{
  "num_attention_heads": 3,
  "vocab_size": 4096,
  "hidden_act": "gelu",
  "tie_word_embeddings": true,
  "parallel_block": false,
  "init_std_o": 0.00448,
  "lr_head": 0.00429,
  "schedule": "wsd",
  "decay_fraction": 0.894,
  "decay_shape": "linear",
  "batch_tokens": [8192, 16384]
}
Each number is 128 + 32 x the weight over the matrix's rms, rounded and kept within 0 to 255. Layers, rows and columns count from 0. Numbers have three digits each.

# down: layer 5 MLP down (transposed), 1536x192, rms 0.125, rows 1377-1423, columns 64-127
# up: layer 5 MLP up, 1536x192, rms 0.137, rows 1378-1423, columns 64-127
down1377:116149163063140111098137178169101162177149181104175188110141136163092149099115168131168083112129133050176168122088116179180154074086175074117126119104133131130142071183109156128094135145130134
up1378:150074178128131145115221162114188165084123107153087069127115088082086143082120056136125070133166089124217142094135123205207136167121119132141166148118148093136157115077148128116130148170146121
down1378:142088149172140142071113151101123118131141109081121132055124116126109163079149139157113091106088142122127159204117115199191064115089095056118175162114141186175139106101144140213098184161185133
up1379:163134091116087169120067116141069179113120082134148136145176080131095136148096143130153144129118120185107166061104102159101083175157126118130092145082105128168106109198147126060138105154127114
down1379:128118101115125128176101149118123117124196132073055146124114146121072178128108087152126100125104115148169162083147129098098134195106128089142175177108090156167094094081162133071103164095181146
up1380:136136108094147115133115177184141101083111117163102110103158133136142106142179085097106124152119071203112178160151124103173118125149145103072149163116086130137179095137127066145184109082101160
down1380:101117158119101093099109049155127171148109193145115120106184124032109179096093105087156126141198149135163112118112170157160116150143078094160134141132125071130076136107091156101118180053146105
up1381:116127141153123194142172161138115097078105086117144102165125099158120114054150114131136168124106076144120094156089152119119093110134137086124108182029157070142147097128140055130134104110044178
down1381:127101110135178164115129116098171108152151147084126113166153110149117091115069122100062131147121110116184068167107134095098087136143122094132114155153132068153087073150149083133084183095117150
up1382:229123166083150140115107090145173114217116108103098106164172119078055144143140183135090149151120206116093190094116098114135100116129067109128135177133086137150187107138147134028187110117168175
down1382:166151108137104088159099104124129098120124120126144165115100215120128104105116137057154149127162153141136110146132120153175163126174109160085089097129116104141128148104123089097122072137204099
up1383:158075117129116140138075098104118232111112093165143141133126035093126115162164190127114150111188147078136134121143133155163098136087090161113104168156078116140090127138129123109153110135146086
down1383:184112120067112110078143101167114115089153136143136091108141132141062167090139179181152129120147105144148160141106143097093077133082162111166166122131164158128075102167119109127122147120134131
up1384:106218142145118188153183199147104090110107119110197123172137114086126113121153125099111134129155097137113092148063120107169152118127109111073153120073171109123140134126110109145122132138131111
down1384:153177163139118124196130146129097092127082146141159116149143139103142104080170051070103131134123133129105134140110138092128121148171165100093169192139147125155101107083096089064106158134165137
up1385:145176125100073082171128150138188115062130152120136178128115099070197115119143100130115125073156099104143130129130110137152151184128101061132097116146073170133132133075192111154117149153149155
down1385:137171130106129108105101147148099179175158159179105131130166132110104064169111139167113150131121147112135079134138104085102140146106088126165129128078167130087102166091098098063135107147173136
up1386:086113047144107166166101137154093189076147140088124156123097076158120134136180115134131129145145152145167146101141118111114134160108096118146155155143155101118109122144110135062189144161143173
down1386:117181130079132110094122144149102102121159133173143105134145133129089130171139113105129166157141123112111108173113137134105125130137111138112126120113110134076163112140137072062119137125126096
up1387:126095093096156115125126133107154124108156129149126115115140130153130153124147120082131118109096144084152170126139075130119092169123084097119126124096106152137155116120160121104118128107145138
down1387:156140126138147109169137136115128162104136100121149119133152142113164130108130088119126112140137113140123101158155091141111133142129125086144123097118141130099152070125100102100110112120147121
up1388:155141125094141077165134118138167095102132179093139092147157111096169104071149103139149112065172110131169116075117118173127148147119131112139222089121157125072168104122157135155192114163084168
down1388:156122129221095163152172122135132130075138189094089070132124132081137145088119202068078128141085111137139119113188166186183115115093186152143133139154137137120148075123137194144151205128117111
up1389:111105092143128101125150098083089133162035092101163159137090119141078157179144182093140143121152127094155136161137133149167119154130068160172083139042119137110108129158096124138134164124090124
down1389:124112118100155061136110160136123156109140091143111120062105149132097113086207130138148129147150100161169101108131137083121102115106147150058124123130149154081146141127160103100096135157179143
up1390:092098102145115093105153112156123153140106123125135151095151157128183175116126123151121175144094129112136176123137129109213142143132082095149125184195130095139085126087153116136148135061117133
down1390:175100125112143171149115118122141119105125103130104095171166195113143122150093132156107085121125079149125132142167140116133120121109104137148098106103168083108130084160083116159132146133139142
up1391:096120108096104114117121149116127135117083092126122184120179129098159187127145062054081160068155164112125119085098129100131121132088177125120111138111065197095163137130123108085169089095162142
down1391:150133162109094169149133121116106097182085198123144140141141157090050159069096156131197123135105192138204157134122139189140165109146106108128133183151202119132081110119127090154142088125091103
up1392:167088122136074112111086140140147118174094140130128143113144106105154105149142180117117128127110138148115166136099125124192087138056121107122135152159116110168072126103115077085148131120127155
down1392:114107103097167122121179163160118146127078151173107136136117135148071102116173176170123116124152131118108102159096128116093101131108082126122078082127142123108171120149085135176124135112170158
up1393:170123045133094107119140101162132141159095131140127149171098118165069133080132143085129125090148026152109154078098143155173155146075126121102140174105130169153158111196168151065158086128125145
down1393:124133081140158096156140123139149078075145155093107128140125109145118130112159113123105121103142098126142112123143103142117142161131140116134174164128119154139148078123136085125135150074133167
up1394:123110142133157160127166154111080171098079131142101159154113003164087118187174111116118094103132108149125171145145164131121096180107147125147155193107184103097155113158157134069116119201146127
down1394:155117069126138193094124057127077082193131150169091058158185115179150144162099071147160108126152074123091148199095184154107154133079130169097166109126090084127088101177134175193118108122065078
up1395:200175073102099134159140090144147097112186054154130090133057109103141108117132136092162126186087053183106146152088141149185114168135093162035199169101107155161107066122140045111164137099141116
down1395:116171177152149154170177102147152104098118140107092152106109119106119100095135165115076112161129152103106135138168112048128123134114188120174116207144111107065094040164076152078170134177137093
up1396:129127173082156089078114150120143164126102147103109103117093124154143102093160101151151050119177102064103133131086128124108153142100134135112154174144143149172178116128218118137099117110169174
down1396:148167100106152100181125086148114147096138180147088113146073098125103167070182083112135177144194147159116121110118121130114127145081107138108176138072135151125107111138137107135108158106105115
up1397:140155148118124136133145124111118195125094132137120101146088141165105188092138103128140159107197127105109145149099108138134172120116133128037177110107090139206135093131167123175106074106107158
down1397:187127091224129128143020110158120081172128201127143122156107137129085126078177134124138124107222176049146104138085193146133083094131052130103123039218091100182171114111133166193085199073150155
up1398:088141116169090189191136148160106138094121120097163110179053119147163149091173116147115113119105147075090090140160161126137163146149052161143134142145115091157137100117169152098188124104192127
down1398:137124104176144161174113065111165167122120191115124120145156076127139129143165145144150129092109135087114095154138069168117059080100183164176115172160084151169123080118137201153163127128144083
up1399:108117128058143105142088139108105145143089114143176187117185092155188151131131124122118069092191184187128151084125147093131148122074123062138163137171125160133169117149157098117179031096117126
down1399:104137138140148122108120105163130136099131230123151151211098143089144186116174103112175207100108144158128084156088157128144121063114078149122138121121084097128100087138139117140107116174183179
up1400:178135051075105116131172118130147119136156042145137122095105076078108098100114100052140106211114115188134149138114156214127102151171106173025187139099118140153156050116114090060125125153161085
down1400:116172199146132094163152136162147166120136136095082141112128138089058101096113136111119096073144150110117095149152133075105089134111160133133153144134154174123127055137111200089152116163076102
up1401:162169143126091076130104100149121124139101106100131125133084127104134114171088179129134157108091104113145131083153116143210101179145050156128127136139136124205090140117111042158110153121128130
down1401:127090068146158168113115092137083081116112111098143136097161106219113068160058093130065150127093121187092155156119168140086118140171137118153216112120113104140080115129098128103142109164101133
up1402:113160120124097143099105126072183099169133163138110145085148101113123075097098133122173054093161127091116130152182100131189133122060148086084203185107206144116151101125155141124130113118129104
down1402:121128131134117121159210130122103166139121082110102096088150125099117124102089079107135081157092071135096146118090170130127093184163123106167185098133127134158145112157182219078111110089145101
up1403:127099167073146082073090185094169146125167088251192147120125161111161140132143051109108065089144145130145109108112136144124132127097099109128109098155097178104207111163146149102183050113141085
down1403:122111092139080156137103134140185110137139107114091095084106103087111152125127083157095159163179141180173146078142116102105107072136085137151090111092094130051154085136200090076111127079172046
up1404:101195152107099137117123147137082098118089129154158165139117162158097157141153105051113148129115114108112087143113172104244113142123135158094118102076153131202175119105120105132180154109063082
down1404:060096142174153126203115134071161114111135092147145200131180133145106140107130116112116126087118127127122089175048091168156133122146119132165174086135180154170139082116118107113085088080132181
up1405:147144114130099154127102087149098131148093080119123123109146081122088120170147122137128169123113171131111177061125093135153092198151113111119092184108087133155150104168117151061169101155162163
down1405:109150093070141141138155199092149113169134164074084182105115147119078206185119113169094103086065121123189132109156147116094168146132111138149092171115083167122133114098139154069134135067117177
up1406:097130087162117131188187110184160157140149133112169101106134074194087134100111137168149095167178154121106174144119095166153180120098092135154137205104155101178121096100186136056155130164077165
down1406:140101089159106168150092149131121103142127123130101150130149131125138090126037103104123201048097129143127082112174107163133097169151145199118171122129122189104174087105184144176139106167062099
up1407:156180138118122159168139168152129125114073077106136114151085107122138152129159158119104076115124117125143151078118127156183199153135150175111109123088104151144157079117122131124132073108104109
down1407:098139174149090122093148108103139162156120154145127107143114151079068066143135079110133182122157170146064167152177164123141083092156110184119133112165165143113194051144117154134084111133117128
up1408:137105131165111140173086151136100163091121115125119124104162073129070118125129110178122193155144114142098098086082117187094143142098114119054155148103108153129137109158171072158114166110148156
down1408:087183113095106143063217117123121140122143183092139132187095168153132153076159111140120129174134089044108104121149052139158173106114139099078091181135155120131147109129109201120167118124129081
up1409:150109091034156059079117105110127155173072138182142148115166139129117140140204107098129127150212118107140133147164091136139183120110137070162102084161103175131140116103147164116123071157163136
down1409:112199186121139066105136119105116121092105182095111108169118071100157153117136102095134067123104082128059126178110180161130107186154163153148193148052077063104108108130111131135138145133121129
up1410:141100117099142092089184167152116105130129103158136089132162140134129120153091141118117167137060160176186173112127111116168103142132149140129113105139054156159138109197096095100162096175132145
down1410:113156168102124118146100103178132167145115169118111121131092139154109160111125161171118127124135182109106102176134131156096073089158123096127156118153133082172153134114186128124127157108153088
up1411:124117106087127074092129064125172159193094142215152130089065102120173136120185078108168097127154108148118099071115045096132095140086085143143164128165076200142126110140168172172084084072187167
down1411:071158099111111054016121087161132145145124151110162098068111129140164148083135113085069147078099123156126124136148148094173106195084111140115117177182144131109130128141168169135149160106175155
up1412:142149079115115176185157107132128123132118124144107119134110134090134168153135112141146117140161105099110124124091081115140125096109119091105156181150120155166123099121178096151094121131137181
down1412:150097147127120165126115135118131091135139140116157163133136087126145133144086156102125140145121126115107164164127141136134113179160122172150139116147153118128141113107120141156156134121105112
up1413:151139177094100169138166165135120124151117137129140111131123145064175074141102113110096111090131145146170122128117215107146137124125133101068154136160098120118128113144091122094130113131171138
down1413:145114084140107115133096187141091109079175120142055098138119076152119132137090121182115126137164132155061135121078089107132146129154168133130170135123140144159124112104165169060181105119130190
up1414:081165029133148182151129107138093084115163123150140157207126111147080111122194127137107104127109124089121138153113118121100104146126142123126097142110111171116131117108109145116106090133106130
down1414:135068092166117101080166170112109108117147082209117119103109132160118175129117163202138083088148107075144105110127152152082127146119107161118099128166188161102159096099133167116137098101105069
up1415:106071117124114140208108159088134127103086121141160183157167065186116108096132136111093167147144175102046099191125165188110146127032154158087136145084101131089125114107134080073152102146115169
down1415:160102129134109144091172145089165130089174111100120127100163122134079092130142184124141171069153092132089125140133115117166121089113076216163081173093145105126168122156181096076125105083043111
up1416:054110134116098170110141148128142171104111101111126109150089061164190108122147102137102166084187118113185110129074179143122181139110149150092181167157138196102195124143133167159101139120132157
down1416:166213112102120187125128144123142153069131173190130110117227099067126076195159164132145119171160095054130093136173096098140155089126138069137091134150099088066149152107138065162136159086125111
up1417:174135122151145158132161114151094184118108111207100155147107114161127183082097099106162115090170119142094087124130105158159127138182105112062157146131068111124098098131159114109148048128139103
down1417:132134163137114132088080134169103137140167148125127133116119146150168146071093149117135089063215070106156111174167094148164108167154055114069178128155127124141105141085185146138142104063183097
up1418:117108127101099102136138086132132133076147047117102147159125109132151109084120114069108076124178136096113134073090162134154171178146153132120172124162087188129162139141168111152140090131151099
down1418:101170165210137111098111167110114139146068116160160102129154109070127094146077133112101189111156108118172105185134094111152157130107129166096082112158146131090101137100110117169138059169064156
up1419:179108115077158077076149102151119132138056094171118105153116157128110159087132150057121143137150120075128127118104148106158119154118134123087125130151077089175114135163206112140103094132172117
down1419:148140164118150115149175152200127151143121127156151071171122135173099107115085163131100132115102163081145123119119133138204101130154185130123058122127086130166109124139123090135063143113127097
up1420:109097161172134170129124147106083116164144117109106107189148129105152159179116168109112155158130174089114132181162127091157105120105123058085171150123096132130143121161091114144094085098207106
down1420:126148112175136151118145210087158104107105142112134108125082131091119097151096129163108183171112160103146133141088112165119160162142135114102162094077109109131178078167141095139141089118120124
up1421:186176124051112175153166090146118146145090108124187093145097127077097138132146124115154104142099028116170126103065128130149138175130091158097126139108143128170185109145155135127139091120113121
down1421:132180123087111081124082111116171134146194115137134159112102118138089117124139127063117126111102073160086098103088133113159177195100156119088106164149109224106149117112141085040169127092125153
up1422:178097106163145129126117111132140172071103135200112136206120110119109171081199128090148060135158068104098099168129139173170160164122068148086104116171071168148142115084124124151134076103111104
down1422:134116121118159127139138128134136166110142164132111083132108156141019121132182167124090075149088174049139123044154154132156069232103109138118132104108133156070180097151123112164119102106072084
up1423:160219188115126122134157085158177126144201091183169099129101148108097160092149142087147152142052084114098123147105172138145181125106081145095140137128155129096149109089170079135132092114109146
down1423:102132146105109138080142127137131157124125106125126155162139089131115124138126130144118091169064154095103122121174103180131162161085123090160120198146128130114087117085089131142177143126074152